Weights of a small transformer language model.
Size: 10 layers, width 224, vocabulary 1711.
Each number is 128 + 32 x the weight over its row's rms, rounded and kept within 0 to 255. Layers, rows and columns count from 0. Numbers have three digits each. The size before them is the row's rms in percent of the matrix's.

# layer 5 MLP down (transposed), 448x224, rms 0.0566, rows 358-439, columns 56-111
102:192157154118122182137107100179104172121168127098122194171131139074136195109139071131110127124123141095085098115077115112166070102150062135115074112133102091106103133171
093:160096132118149182094099100164114098097149141098136147154105140041125104158126160092133123081172157093164125150129130135107099122121159085185142169146065152122129200163
102:128106121109138104148100139171129161142121119160078107135145166106135168213166153124108140133108094173121155108163156103110071121096085130168121106141061143129134115186
097:111116118081159174099190153169166122124150133149126133060137182115074134131142111105128093137165188149116134146109168125099101171128121120162151144082158161075123091074
106:123144120085090086125174134053159104117086163150076136069126111137166071127130105051180079114078161135112064171137109111172173111057081165149125145143100121118086113104
100:156093154127104156169118126076134149122189116126155118136158110181133112120140141102108184109123091087124093078123133205152136213130048182138154125157095181092154108074
105:117119109116162136105131108147155114123148183105064104200185168147157120126056077071186126092139115120125145104123165126139109102107141083079110131070152158150119142097
091:155063142116159149148175139089117164103158151142191152177123169119162113158132161127084136136102085091166133112171097174095086064119157148119129096189101133108110149080
098:182124144150150095093129140147094175074132153152098193204146079059109077102211150131154188076112114104129109130066144092143116188161117160169161136166130099154151133121
098:142122117109037093057133204095171118109108129131080095110101140107094127138107148079148132152094120133181136130084118131145111184120115129122163135111176179110086159156
094:143154119133125110105144119129151146165170118102152111146169130122104155162102094139189057089144079163123136038135166148125078096102171124134149138136164061115126122163
103:172123182125135102149127174135136142134102094115115128100161126144124171158126102133109150138110163162105000120110148082098143167137097163201102216127103122156130135143
096:130169122102084136102127105057148103131114038167104125119167106113119142145108100081160098110095117116122116119096136175163049094156096163123181097126123168116140081143
087:151153086174103151143135109104076126131116107105113117137140144151117042199132096112121130140146149122120103121122130147161141142087110119133084132120143107138119126129
109:059125108168114137185145092085140167075163154106124120216143146179168140140088112061086175147116115176124132073156080176101118105108155103093156157094120143131174084133
102:186093147132121148113111097136135136158143090122121139158145138101108114146097117056166134085173161122177083128150094103188121087125134154167114163110145103157164169128
106:115132134138102126148134099104086107089101144131082075081142142162111125167144157160119113198107120134134127157128130092105102093101068150129088108099144168127134133142
094:146085171141110177117112120179127180123157158106114144127152125089092138146129191164099106154105177131086096133200122098158127119176146134110145179162142160165088128040
092:131136113207110111092127128139194109087082076161103102133160147106115161204151115129106127098115045099134077112099082096132153087122113127127077141092148171157149119109
096:110132119111151132151075119104168108160146137119118178154153089130163095189143141109158189115081175123109088160143169085168136150165131169096130136143108117129095188169
101:117125147158138165094158165098079096069140159093145141070144134148088161147120194179106113155112138139150137133131148104103140112152113114194157135133083156119135104090
096:154117131110158157130148120089148188150100075120118115134163141119109153116149102068091073142207136132115050123097161108111134163044122162104199141145183094155126076117
092:107130068173135114141093118132122104084174114081167125141103130117144118139119115107112176133139155133106164119155084169094126178132150146138045110127177137100152173122
103:186119123164103140114162179103156142156098132165094120145122109119099084122135102156158099088062136043129128170124132069096115128153127121168134132151146101091133158112
092:122140132140180169117164130102112138083176145103115157134166169129134086069113179143227179174141101085117137158108125141159114130103149153163122147126151160114169086119
100:132105182132128103160117109179137175081122153104071158179108124119136133118113092117107189164161082121164116074118168138161107140124132094139140141149137150152196110057
108:119097112132100055081103124114142153143116117136056120167054100139110111075197125185111077088153120103130075152072088104144103167130143114130168140110130132137170152203
094:179110125124101130135106120151111121081109092142147112132135114103120140155145092180114119069146088115159154109141143180171097111143103145137098129160165099146137155136
096:163111156106138168146112104123119117137122116159098086126101136025101128116123116177096136126147159109155104153117122087132090168101136176145137127153162099123143182107
098:194154117139113139115128140122154155114135181105124121080137173097067141063106178166094125146139092106129096081119071120114149061129155124146121128145135160091161134117
102:127039096127114096096148170133092165077121123064077167113158086132145086109121045111152136131127164123136152122106132138098100143098174104081112185144101095149154146128
105:095141187088116136149125143117110172121120124075119192107105090139091137158150166128137179155161176124145142113135077131135160144170169141145124128145140140142116165117
102:152102082136160075124099127083138138142135138159110101135131093103108116116093114121152141154103150155127126162114135078151185139139152135147156132085094177128154104115
099:126099109129120097151147220095134212095104115150051148178187159165195106078098103139118112223103147115140105136172119162085074100113175129090111098090129132139079118129
101:092105080140110101144084145163111127186116132075151104111136102131103052112141129080143041101156197150101159117107120145119115114167050127138137091238167139163132131183
101:139151109085147166116137098123097081124179123144129143160096138122163208135127166135169106091109121119090147127176126140129093157127068146143116114176077099148137168078
089:101069118163134123139146129152126086134083147128148076157129129166072075169076148121126118137119032100167133105172120230067134105071089091097128138142153162144096109098
096:161106194088075140162080087125077108108202125112130119094120117106080156137094159148139151110127127099154129109155108098092095147115129136163096106149135115119190142109
108:147111124148152149135149121119160155088171131114125172144062114136145185138110141151160126115124150131126106113073132130146199058132098140122095081129070119084138092134
107:113149148082092126157163180142128153137106110132102143120128109072128119178138147132119141130110156076149055129062106140156145133151137123158122117144130144141123090199
110:152132089161084079131127121066194150138092159140069141062153086111136080124111120114157101139110150094079186162131102132151114116150106085119124116145118203174114098183
099:138166133063083105133118161145145063150146160129059134169141130073114113165080151148155172072084166060144084112112189089139106159182085135134151115130156135117120130100
101:144128133172161084157123117132131133120133087090106144129142152111136102106119119095132159134131124144136132104128130152103119119101168082168150133144119102050092107136
100:089092133079113104086130178196118120149126120159142096158140130102084045159081110139133112119136183145125206106158164143100150128095088165102175123093179092130093107129
097:106166184069100140169163094136068123115135143166131151141112120094124121161075105135113112119187082150155154128091194041129182105144150130134183136160094114097101149102
104:145134056094120135124150190084110132121128160081131130139103103076123142118125142108176205108140137117125100144212186052105105182178152130130089146122117130127058110096
097:113100087143155106137186119075098135102161088137101151112146098066154183121110107187087169119142155093139135112094105080129176142174119112124137119132053128102202158126
095:125171122167125146104102175092109126139132165057139156171121186164079107170153106099141103170124134132133141114124068110113171090124122146098137159146127116179081126132
099:201093140093147099145123140104159145168177108082123152093107135141147067158131127162066132131119143119068130146131164155069132137152143146114151127148161065132168160080
089:120148081123168174119109144156139137128126039081142128116198134166133097135177137102115080063132120143089183121143133201118149110059095172096187157136129162096127111114
098:167101148150066163131089103167122091088131121085136097073070083122155115116140100113101177156138113184137120154172122177129108150072073146063144053135116111095084126143
094:100112141099129121117101141102107152126107146141092145133173137155149155131112148104150115107095150120108209117133107057124156076141111124131173127172068142132148190100
100:138145098102124193156137134138147085118173172094171091164147141139148098157129074181112125133132201134208078113101153114096116059101174115131142098128109111164141119186
107:160150120152109120142110049128159179141132084138181061123133131111117084143090105093141119178118113158153155146118153095149119138123077171178141075082168116141138151102
102:188142096181115106147099156146181140105139100161125148116106132192097135109109122122072140138177113117184144114151151103124126154186142077118094099142135150164139187068
102:179150140139146170094089123118178133093123145166110108107140123156202107099133136098176122148170128156109073186135190164123161151107124102117164080127108110124143112119
101:144091146076083163140148147181157178124073165165097087129140111147201126106143147146117135080094151121142115144185208106146121160167158079147150120135168122109137143101
102:140102140107121159105152166117083128121116066193092162120112133104132189146136150122139185159162121157165194101071129148154073130116113169098144117149122118110126157142
089:123128104095105155118154128137167078137102119116146074186105132100096097131124098072140161121084092100069124108081105106133126138132093160111113103143112122147083108145
099:115116053091133131129124099150126123143147045128156140117093081097121105132082108164135070156082148128099159121110101119153089169104088121090082136170147154099118212103
110:118148054182139107154101142147168164112115168151155162199092192152175191126126115113117181083138107110112064067185135147085159102122102144123122098091078133176112072080
103:128105138124121086132130137127159170155137083121130098104238104078149140141170137127152161202101123111199121148082201126115104144103072121096104120139131150111131101066
109:084113207111120114131115169140103180112128106113153051132112075084093127116099215109148119145125099172142147099161124108094158168162114170134126122196069107189112120133
108:104127079138128149144160133196095129090103100062176135089094091134053166117135125101045112121153171147126137144114122127147163138157107216122101162139118160076131106111
103:186064130110112125113089137088130133091162155086115093018141176178151142125152137136110144090118105159133157187212065124166085158134136103066056139132099145163120088103
099:127095172158186123206106131047124067101215140088130121141092118085155171149121113084131123148144156131127093111150100117137205136105133093136070118135147061100126095075
089:225124168123135112198086105176106216162107085091092149136087127160137127127093178156093141154160159079134178121117137101135156148110168155120112149188147118138132162098
109:139120136084138108137106102079055113132141119099156134189114183084104158117128113137123084077158072110130101144135135130142178120113105135132172094105132109176112141169
093:116110126081104099151145104125089139131120082105097129152108081084159120076131119203107188140167186114096081113152142155127131132136113131098183090089116173153142141081
115:143120139198135115112129154116115084070146133131134127144127065136163145099141112160140132152058176134127089101132086138094168113068065163111163198140114176106124088117
103:140164105158187155178132172169186129140124137107099159114162146120139070063146089164136124195139100142128101149147128091133106132065108174077131117087171114169095122144
096:104056116145153133132076120122123155151083182089060169104138182141137066165095082158134129156163191083114154128165170196144174127117121096108121066125139154111180124090
108:182146153123160131099066109115146128113111160132159099180108092111187165117134125137138102138127146132150060147136163164092042117134165119180088116113134191166070095152
100:165126109106105128155101118105157083166136102111109124118133143101135157117159126141157198133122178133137101061142171105181059138109113121169125164164157119140130184177
100:137084140158137139051081083132157105085126141161148084145184134090127154077107133107147159129145152133070169156159144053135117123049145099106083119143168128176180164111
097:174106118147118139148110118122165115128142097105095146141131116098097134142133122187133109141081142176176170138097115130171076087101081157088091151183126146136112105135
101:137129091126140151055101100064164133073111173152130107087107126111183094122144133084082139124132159113093163044126153117168134079125121111113159137130119127141100102168
110:135134146085144100104127141198081152152135127130112108150098125161076178167118076160126171080059114137182167169143096132132107137115067147104125145114177118164081172089
100:130086108164138089196109225097120090123127124123208090125085118089081139133125137133154207114161126122120150160141204119114071105107092134193090078145179145138089168177
093:139193139133139092117080112106129145146140116112097179140143124117065119079131143145140157107186179118150126079160166149126127142115129188119156153152100153147230117095
105:162085159052141150117181139166105115184125103135107126118135153085128183101151111121153106138117121110143116118145109143097125071115142159131129104116138155153177075143
093:136236198092123158156140093120080158139138129115178090139139143094180130135183151130128104173137078142180075110105163124117027151116133193112136146096110119112149116120
# layer 5 MLP gate, 448x224, rms 0.0689, rows 359-439, columns 56-111
097:135160127059109061129120081052147073109139188131105141106132117083157055141091128110103164122096114150097134155196118137145177115174111105172136115122076185099108093098
103:111116136087110109154098151161053054130123127141131124136126124127118113211099158094156163109138110105093109152178101152239173144144098180141160113105116194140174147140
096:123193162132166101133154144088136126091109095141117098137153135125106186157150135087156140183101149097143097152048154079161065086080183138134159143105131131136083144151
104:142141183159100107180146080124134108099160140177172138142179167106095133113118138158112155130103194122175042148130169122104097155177116082158143102140091134181079174176
095:172147126144150077116103093098167097142182145076168191144165090090142127169151170122159126073147176085153135076170127155059151142126100137090115158176130043145092116141
098:199173177163076101142135113119109132129113113150158134092156074110100146098103111155116096130111117197129114107142154172161162095105135079142113100097139124157155200136
097:106114194152136108142170153154154135104149113107166105162112143130111117136134150144069159104142141090132083154109176073140129146157151163069157122123131178182167126105
098:136189137095096065129128130111125166136169098118175163134117076158116157123089144189121091166149185088145127144150081180132160095114088112189111190113078127151092066148
096:133152107120128128203109074107119157134157135175163160173144152114100141090150196147103138084161112129159107171108131177120098089130108122130143145097094188209065130103
097:214079126084136124117084116143113130132205142147191170108152175071097184143152150129145121101069116109166125117161161151155141079141138144139147091140126127140126124152
100:151093075122120080189136140137145093143138141164130141216123160116121127098132142176135097132141137075162115120153129079117144193134142133135119133193069088161078115117
096:180160125125187191087155095123169129075143097096103114160119132115120142142155186156122152125165149144157135169123149136128130096204161101173150149148095154202045065102
095:146122138162065065192075126056092142149132128201132118137083105099148134167178149130177123169106124137127110160127127092127155093128113082172163139190134141165136178149
101:120148114172113114129140140103147116104133184135118132163179111151097088161066126107114139130135148042113120107143197146133139151129186102111155111159110105161150115130
102:159108171142189134161122151101176166134145099105132104185182135121076076154112162173101097127115158115122167154092209133124091132143151129125061120150124112192122150125
104:145134133100106111167122116128154131127132088167181097112100097129117137149099178166139141165145126135101111133106233093135147108130126121131159094151151129148099186120
097:102123139137131129127088137162085181128129118113086151152099102102136091117113224171098100189167106113183096167144174157105182169165133167105096137129113075108121130104
099:129155142183133117116138108179171138156100161118114225166135091173161142163096125135143091105156190103185120087129190113126141168131183154127069096182151118169123077108
099:132192111134125119125122146073178141111180143109159140132109100119133098110130089124190062123143111087134114173095174123173148098095088133122139102176128137114191181143
106:152099103104072106137138136109117128133126144153080196143111063095093110108121145173120186142156103136157077124104145143199097122097201132135160175180078131138139150117
098:128101121183081137095114142148154101106146121136164142140100090117128177179125127142114168151081122120139143155158091097145178115124126122228154132115083086111148171123
096:100161170130147121136114141099123158092099154106117138141157128126112081127154129141128121102158097140098126079124123076176147113126126125152142123159151101138142134117
105:155165179131098145148079117102121137105127130110160131140155133130123110126180164165180093136147131183142040141150115162115172169139145143121150053087021094120110063117
097:157156175151095066107165134125115083116089158184133143161124108122119105084141157169132184075128095123093090148118163139107112091132126100129083081121129141120141131172
101:125117158134136113140119112097145106101116139138096091126198084092162124149119111108108125051156139132131106085180149150205108133145117133186140134155096146055091198162
105:131140157120105109118085123093194130109143149155179120129138119149043179158136173090147174148112140133153132152114153159153159080151141097138080114147134146199142144121
095:093113146096154159201089154060058145181107134118138144130171099152111076135082146159110129096103156103115147084114172112122184138112162124098132092119110139146092091100
094:105099135119170115138135084163106161168159127103136109130085092127083138130178172112147126167170086116226087109100097126090095113100132178161122170141126082150064174145
100:103168074173103114129131185142097125145246191147119172111114070130088146149137084138174062112101097167092057146151119101123112132157093022135162089141151091062100125143
100:161113150119128121117167100104162086117200107197138117106139137121127205107190135171149162077156129161168145114138139132162189101184090079195053028123161138163130165124
101:120075171132141113143138134149139035049109140139127066169166095090171156183107171137208082110120116132118122096155139100185144073125169128122097106174090082140131175152
098:114163192154134131105108138107163118096168121108125175101085127078143086130086124128135105143107174131181093136087188073186179074124079151169104089121142120124147147158
099:164101082148121141180137104149152163129128149103110141117100092122182108144105113158131109106128214133151055083151128075180138148129136110126130048167090067133110123088
100:166130087116147071199101104167136110137142119188075133174125121164143129126111146139121122080119209128134097094104193104122076157149121115146051084115139118123121133139
099:153207103138107134130130144175112128185135132073161166118107156093079127108153118095114188128130129135140081156184179141099119158097095109119079139096095075173108142163
089:097131080133086147107147127094165119112086185164125088125190115153163118158097146119110132065106089152198114161168105133192152076102190091202140154099122152133119130131
099:103173143140142116152108102132141136115108096135069137123087134144141080175156108115146142066188125102139106161077097143114153095148074145162137078104132097104108144182
107:153108129151070088184139151096121143131133135111116166173164140162117122115129151143088119061087155127148108105154109127150166121159164151119153056154153092141158078153
103:150165082122071114175120110095131133057172144151211124137105116087121100119114135136151085115103187120129071118112153135137155106144104093140131132157113095126103137081
107:168127153138062171153103111100220117106130125182097115110104129060146137116201131174144112083142151175167110088131135093173166104165113102144113087102122135142174184154
100:134146179126102143164179103074129085123127149138140151125174158073107154114162133146093163130121106113142129184133157105109172139173100187143126149127082116104161115111
097:135116186163111142112076148128134149149152143127178144146130140166130162165082165136130100129098136109146109146144153076160149110092171147140084116135141087175146199111
101:100090153119081145131094159188118151150110182119072186177127099072136147123107127121126124143096150092103073117191130101237119086118127177138167088123132084100096161136
098:204154179171070095118144166109207149160146152111153132124170134120094124149135130137133140105059107150165116093127150103150112073111112142143111141146055142186196157123
102:100208094149105128162068158111141172105094106142161140182095083101129104145113142105133087087098115089178134120110108210114128135167103069159141081130091056152112126145
099:123162098180063100127101136194121151163128107085167118152133115129124104196079130148131124130076114138177127147104123168166124095141177032189154139222091098097115109166
100:124165155175166109116071159075138072103072150136064101160135079121064141141185053078217121088153085150152112091115153155163124142051125137225114123158121085153155093189
098:088122136168160124187089105089133073087095166191111138109131153147132074130144089141142133117147170129124099147151123149107129164104179058174147135035114069190176151120
089:114181113092167127098115154152107135066114107110112107112093165104188136168138163108142158100096114150123131120178133148171158108087156171113140138160078188067121057118
102:121112116149126150124134120093096088081084130116116187107139097101170138176110139101107143102187134144145093098129137126167117156080124096177115073128180078050149119135
096:128183076156190156153075139058107079106138148115102197119130150113096155152148148125210073114118098146103055100140134123149102135155093120151102118137142120068093126149
103:135143133171091156166091060162123087126123167129136114123098140088119128176132131197151184109128120132170096089150178131141138164122114126140082069113055135141105099116
105:175131175138110134119108149093139133128085128155155113142111178166138168119142205106182164127109161124117138120106194066092114027081143126118144155140139191156132143137
104:081103099130151178098116111057096175102147129154178125178129113117133090098135134136183203153103100141141157148121153133176190082127140099113125121130079126159142151132
099:093144152130189069111076081152095077146103163144112168133110173143041121145079159131108156089146188107192105148172114106106097110191123118089139145125149171218137141146
100:174098146131104192118140158045084090133108098169111115104152131111177139160172021142168123119104116169110100159128110075163144102155151123207128132107091172130156198107
097:166136036169138140087163115111086132159136087165125204138104124069114155165123136082187140145195129125090142102054133091124119163133120159151108128169120103138139154156
107:138150212125076134184110103100087135125205078172124126102129113157108154139098127163134147119118124197133116110117127123142134078089125099137115155187044096159129120126
100:098097084147141155093157166142142112146151128134105090129111085133156115155101089141148071130134191138153154172089140127083123182065149101136139086165120146123104148119
105:128093129092149124088146052122195166075195155126130114101146057127162117157116166170049116124114154109196127162138170128172180128141141131144111167184073125152112140115
102:118156094132104146183107151126117154128153139174095117112155141116163120132173146160126205119115151116124137122120190118102164180132186146129162103114154111115137124158
100:068161095149121116141121126128113130142077154111127169179156121140133116099166160133133133166177124144137146161151160148102249108126117138190119120139064083163071127104
105:178096107128117072138155085065180097093101213123078140147132153061116152130135108094135122082136146089112139066160160148154144146132148119111121142124139141134131080111
107:077131135127130116112100117159062045126085141163154148135111127096136164185143147086096145101159111181072111103126117203130127144158125112192167158124078100149132150132
096:155129142219163168122073096085121137103120118118166119147159141124156179113141191127123107127131173181157132164125142160080185102190084096141080139134086096121118223163
097:107158079117077160152145150084129077063122180150109173166124191116099167128198107123167128085091150187114103128172122148170120084167095087164133131121068125138139080186
104:125105143138128130109116133120087072054158095172202093082124144126135138149114126165137096120140163154121122080127136162218132097127136148190083096111112144176146197134
094:193144177109103130148142116091117147143135139079179182170160117165105138151160151089172082148123128162168150181075134065133138093168155133195146085165097123134110153185
105:142122122136066142139143150106148118143086111130149149176123111138110102164160197126140115128086109196152132095122117110163154116091157074181118111107131149159126137116
105:129085144128143126175111155095180066106101107166088117101178120096150107155118122115133146115087123119195137124130129123201090101180121111125084036153143143121130105163
098:141141195131103125178123116085131123136196143171171132120184155161110142155135136147182161128097118147093111104127151157154164131131111137087132075137056165166087106137
105:100094104109114135127124122140161102100102099130139130119131174184097153080168126088091159111135109163168116110170104157127156116171123118142130101116117130128119144110
098:106123132142113171140140126112119150081161103182146139155093056162129059147133127166170154147095102152120109151172129123217106079118115111141091107112103114117157097130
100:086101149146160099091108105106112140097119137109084152102090136111113148133189100142181096117125189087132149177178110118122111146150128096116110119127124142104134126124
097:108152100175129156124115174125122107081101080218182083155098101121139082119118147107145155105211101133108110116086077099154138176100115143171110062095141116091148108190
098:156150114135109125109070137120104188131144185097144131175111119091170112157126148130091141118112124115101100137090137116116154146118135069097164122159099099176096153145
107:103134117161097075164158127155170122105128113140160134129129116195124112161124144121124123162188149165139128148102106141136153108149175111174124065120109148092141107173
098:137164140176124129105124074121151131167088171128137147143151090111095140205136203150092151149143151113167124108104112146050193156152180141146040130156112095141161094166
094:131097128115163086166144148129130146092162102109104164169159055133157066124151107075115163139129144179116146173139143167114096116185134072120140120122076135096146149144
104:077081163125120105127109089140136095113072134155119159203182155106151092125167136167200192083121118082134128124155153101170163200152141140099150094125124114123111079114
096:115130108210103144132100192063096072110118109153108142080148152140114115122125152150175134160133128101095135152094129170107160148154099117073160105109136167103094140148
# layer 5 MLP up, 448x224, rms 0.0703, rows 359-439, columns 56-111
090:128191117152052094118153130116073085101061135116087143113151136226155107091154127140105112156169150128168165102187121139114104129149170112081082175138139141156134070119
100:149161132078109144116161137096115148083064090134184126132160149169159102111121146147124102141148098162148148151121154106148181131142091098104160130155130124130142142047
093:191149106171181083157103129094122217095077119163178121104145099077120130127161081118093152092125078119170099155157115163129121109145126111102124078131131117185125131145
103:109113085074160102134079090126188158141168181067163103115177168130137138048160107143145137197123184126161148125120122129115110098120120145103072137094173146117089150150
105:155111128079124120163144136110072110154111137123116152169142166151111128167163144168117105154115141147153183149110140113178094049143143110144178158113096165141097149171
114:138153112217146107151166141110100134098084100159154163089117083111141094127114057171090106117116124178077100089157140167118160087117160090127152098062111103133170126132
091:163098072141090125141158208126136168074108104126110130132119116150130143123113170088124132129146121132160061161124213072149074163076158129157123080174116093081047157098
097:160153111176056152154093095162135095142113072112123090135129167112146105121101111128131121126154104172120108040135081167092171088118130053103087101073118147052139133134
096:156130065072214136147119076148168097144158106074171090170109121132109166113136123108123175065144136142115125116164146161078114101142103185133099139145118165142169041138
096:126159161131128077101077175113136097144077093119092141127166121159124086152103144063083158120086167082121116110176113088167188114139144105118137126102143123180141144143
098:179094125154175135075171111106104127109146153135122189109143110089134112124111107098126115131144176098086162098139136213130087131079169128056147099138180152095164189093
092:126157137178111133138135092146142122074125148111093144170098114147116093133144152109113160143116067053135117069121166109131182129161113168109123137066111164107186096137
092:144115082099153140111126111193164161147155131108154137134091169126100158094109139122133074136142146163189092126129136099065136200143156105173147145160125194063113148173
107:094131078156156105126117141119115189135094177081143159085100056158094153156159135147082127109201149111148127190178089123135145178133134141150080113120133140157143151130
104:088143137180135085148108088165168112148210139132150123121106113094113104131141142151120163076137142073165132110142143107035125156151108152103151151108139127135131090124
105:111137110113169112119165141156107111109137137140131110113137098120155137063132129190145073181142151143148119132095127197051152174150147120146125165139122133150100125070
090:081136080124160051141149170110139089153124114113126142148153134164143159125130083152104104088106172140199132144050122167137132122076145147096058131070113100074171139170
103:123126133081112123081162097130107127160155079129151133115100123112107093089107140138087155109089129110128117085128174084116135169112212116147137105132111102148141144116
098:164120226108084129125138108102142108100171169145135149107129108175114178134083140179140123121090112141117140072136097132153191097122154078125144125101119138120155113114
113:131117197163130097171166165089202103113120082158135084137150168174138169123121126171087079083088125091134138154146112089037156118161096143084094130099072137156108121115
095:163098157170130118148107144110094044132131181134059161120109117115160147130123097179139171093117064134163167133128084094108122105153083052124122120183089187111195147126
091:095157181122114119164143151140131151071081131180145081107190109131100106068120161134166080159150117130152163147156129088154143151168197135085204116154106102122122131151
104:081141189114151148125117046132070166134194122144125157093146164151125121094095116149080124101092097134135155079133124123129089150116157131126076068138029150140136128140
097:087091075117129101071129102100185155131110163130115146058115170122170112131100097143076152111136149138172130141180141101135159116214158147154136136159130154149194147142
099:151146164208096144115146159083090085122092162145185162159130111082155150097123116166155042118152077127089130161129111129111151155057157107099158141123093109151082144151
109:096157159148143157093090160135151150123164118149122132098143113177150168098107125131128160104115150147112147133066165136141141114131147103175082091164109147179093108134
094:142097114118134120107101142165101208148062120124103121144102166162122163085157200084059140121123127149134123115127161094047125196106112153107111212124122144141113133153
090:159148087172171145114143139126179114087129139116124149162125200180167189153114113139119171096101194155039098142120160135107202101126075123134103108101097160160143114113
092:100119091080144137137205099118101087139070123147174154181114090084130104106100125144122178115179151104103105152134183148164171187111124103130177102132120099175136116151
109:161171136115134176102135140150143097140147084192176138131179158171092158146138160208126125169134102145106120151133129135150199085184122118150132075075092100112130094085
105:135190119219096170158162125130113128111141091093171123143139125090096134130111128095099116184118118099113111147096139150081080064121141139106130205059070107151098104118
099:152116161113118198123107082187151209142074129135144153145103133140152123081084105131130068180108158140128119083097116197138058104114130136190087137184218120078076112177
098:133144070125164116127076206123117083165183125129162117098050052092109124163137141087185098160104138144136159132127141136126151114202138180215120093110115123071102130144
100:169078190132102112134178085080141109150183126141084181171181142107169164135083069202123147113125158104103182119094136143134137111125142122101143094070152096093093182153
107:143096129120131153171120071136091064124141170153111115126117140200146098169115059164103136086133161148114076080135110095124068138190164114169172058125145109092172124104
086:135194155105074182124151096101169145114118151129144157130101160078113164164147099100146098056120138171125091136109116068206156132179146112128130084147111124105157116169
101:147182096148120150159132168093147152114112120143172094120111098176097104159108140157148149081131158134101104111099113200121112116151148095113054150087162181111121087109
105:107080094054112114128114181177148135189144170056076117119109118155115127110116147076115127155146127114160125095169092117095104145159180138204197118192202105118122170168
110:096113117127102138175149178170133127148153105170119151089140112167136154139111162144082141095131137026108094129145159113123166165118135190134149153125170120185153125098
098:098114128116105155127125151151066127142163072169184138131083137106171193084135125126158092123152103143118114135129174142176132138120111138134105086112137117097172194077
101:104157100187182118114161129109083154140087167132141129119104167174186152082168163091126077150127147183077196115147129083124137122089145177141132160156114138156147118089
111:119056165114109183113113143157110133126143132098101081087138165162152134142056097104127119121049167104126167131204130081143145086106175111116118144109164133213131186106
099:163106139181140106165104106153138113112120112104161167091129103172091171068167145141080232069075091138137121086109060131086134092170108153128122138077144143186093100158
095:119122108107162104125141117111181146173154142138081068139089116114099128134136152142126103148081175113133110113140161119139090158160128167151064100141177112074124160121
100:098124174119172153112122118152152095164148111169128122177115138155108167153139116134139112172042092103149144157065101193142112076108118157139124118182131154200122104146
095:126154187145124090145069108163134112105117152163111099186195114152141164160132102144130145101083126112129117128142129196089110109132157153127074190087162112149172166147
103:104072118086140137173165091181131132157158101147156189098168116112098147112118153124078123159079152129103116137159091130095141181165149194086128108110203174061115145046
092:130150104128134132125141123146162092125131141168137169102211111121120098131059088081089138111097126127120159142152125093175168105137074087096130119107078130156135087127
086:123102096109136146169131140095138117111193135202081120122125074071110162125085124138140177186083155101137098108167145089156123105160164104146101107156121155116131147187
096:112146095134154144131157095182132186130129147119108088107131190131136173112124137116145091131113150162145142130128171128115147146128154096190111170151153188150089080125
094:114131088169145128114185120166168136126104079170142161142162089114099095094128108141129153131132146153112092152144124114154104177120157120135138170147133099104129074178
106:176150160132146107162089102088142111141177132154113181140189105127092131143138103117091103138104187166129155138090163148197142099146164103134097192051154156086125175130
106:146127158136090156144121093101169093117096127095101132139146118133087135094083076141113131196126175075110141125094102133159128231120126103104122165112107096066080095107
101:106155144143141150118184128136117155112109112146134112138089158115117086140150116175180152134113117139114131128144095113159116120069186097137148152131150137163130172176
103:086124120161133153078164150114113125159113102146133149158119181071135095088094111101168118175098130130095176094134101180094133089135094086114105099096142103120161058071
097:119097108115096102171104199098130074145148090125100098135135089131092109157161134108174119082123049105116077092128109131158172084160096158156194156147134092148098134174
093:151141105150102112188128105117143129097133169021116125170138053190164136116080083099146108100132131126120115119114120116064138132107143165175143172104129137141145093169
108:166114145090189121106107178138106139073105115115098122115181132145121161110118127148166127175121164181168139113118145113149121098124106115141127144146119179138167111086
099:148091167087072119111099113119120163121105179084154099148138153165137173165168163075143151146132160145121105189122129128117110150119139121200120125122078141110139082140
111:134098101144161139130137110145129080098151140160144130108144119124153156198063130114149099108147153101100138080158112127180061132117156121130107083169136112099118177115
097:111110091115093172082160085121072113098156146175092086138128148103110111046116139136083101087162108137099120125171100144120084133067168155151140105109130139119091107133
100:093169105143135136126161139130149086180173110116121136100130121079075127182117091106167077129064116135089109086086154119177125080124143194136148137112126191070064102143
101:154106134102128091132136128096206168116163076106161123098130108173191141146143175065181133126098073132118173078123109145167134056152142101108158103140103133118104157148
099:155110154160117081151178136149164143125134113165111143200180089167091136122165104115149133156130126077137169120147141147130128151122103093168192119126165131069173134114
096:145129132073050131114163135155175157188129121100083125162139119169106174104203148128141150125144158096111134098126140138144063168055177149062120113108097171144116065136
098:089080118089133143126159148129119089124095164157126139071184150094139191126142117110138156136109145113073068104170117168106198117162109086138098148100163113101122130121
105:119116129172146111104115199138155163138102110156035103160111078093133132151152134114191099182181110083172128088112135136149112117066107100167109210237153119134131104105
092:147172168166176155144101127079076123139092171135185103154202118109083112128164096084138066142127090150128109158120142096098139124155119126142131082155077129087113101122
113:129122079150094101109121021152102133132164113138058134142089101052122115182193099114158134153145113143138122191132189116107071095150080080142077157102112091094147137113
106:109092144141102103185134094091098154125130148170098149135127171188097174135150174098086090116141161162120164146099126142158137057128121165167014191121115099136144129129
095:182153074070135147138177177136121113130147126133157121163159063107106145111092089170112169127145093081145100108070140104104110199191159126104161159161053130134143072137
102:118119153137133151136195148179119096132123077153077092070147115152056117096145109133144138187102125148127109186057113133142146153134085141135162114146105154130189201091
100:093140133068145118161129108129154111104115113103132133113167125117202115119107129175135089128152067161104140136183139111146184056148178084133113039136150120127127197088
099:154152125137091139105137144153170180104098082125117164121137143107089058164092089098164078175115042186185092096115142104179114100108094087139161138157127090075109178152
095:161126129152133126147147160118130137084158160099185149068155095185118109164105093107152130110123106103057175107165125105137121091163152151120168148131102096154123112111
100:151128112078087122181139179088078088177165161127122113128074119061062135129072162102110206060129120127122109097127123145100115148138088127124114143192098124147115161140
109:119066132170150146120138107042134145107116073106115120133128158107146130113109144156222055192141114151090102111110147116241179137157112128145048107143137160085125144207
102:159070169085135103152107148141118123165105150135144128126110113130132139127130095100131083104086116153088134095131119134198085123107128090117208087112144117097184132099
092:086111088186128113090105149065102095114157178138117098133097130172193119118148143057129103147118133171146193120168142183099054100148154092155049100111168095096106122163
104:131180089191062174115164170083115124128123150145149150125143115159181080164130123170123186138087153141095086112170156065084187131150156110108140141092091132105129091121
091:088137129095204136142111110189108159196095131095071115126088134143154144083101111075168102090179165130152138154149150108133136119119108122151155134192112119133144169152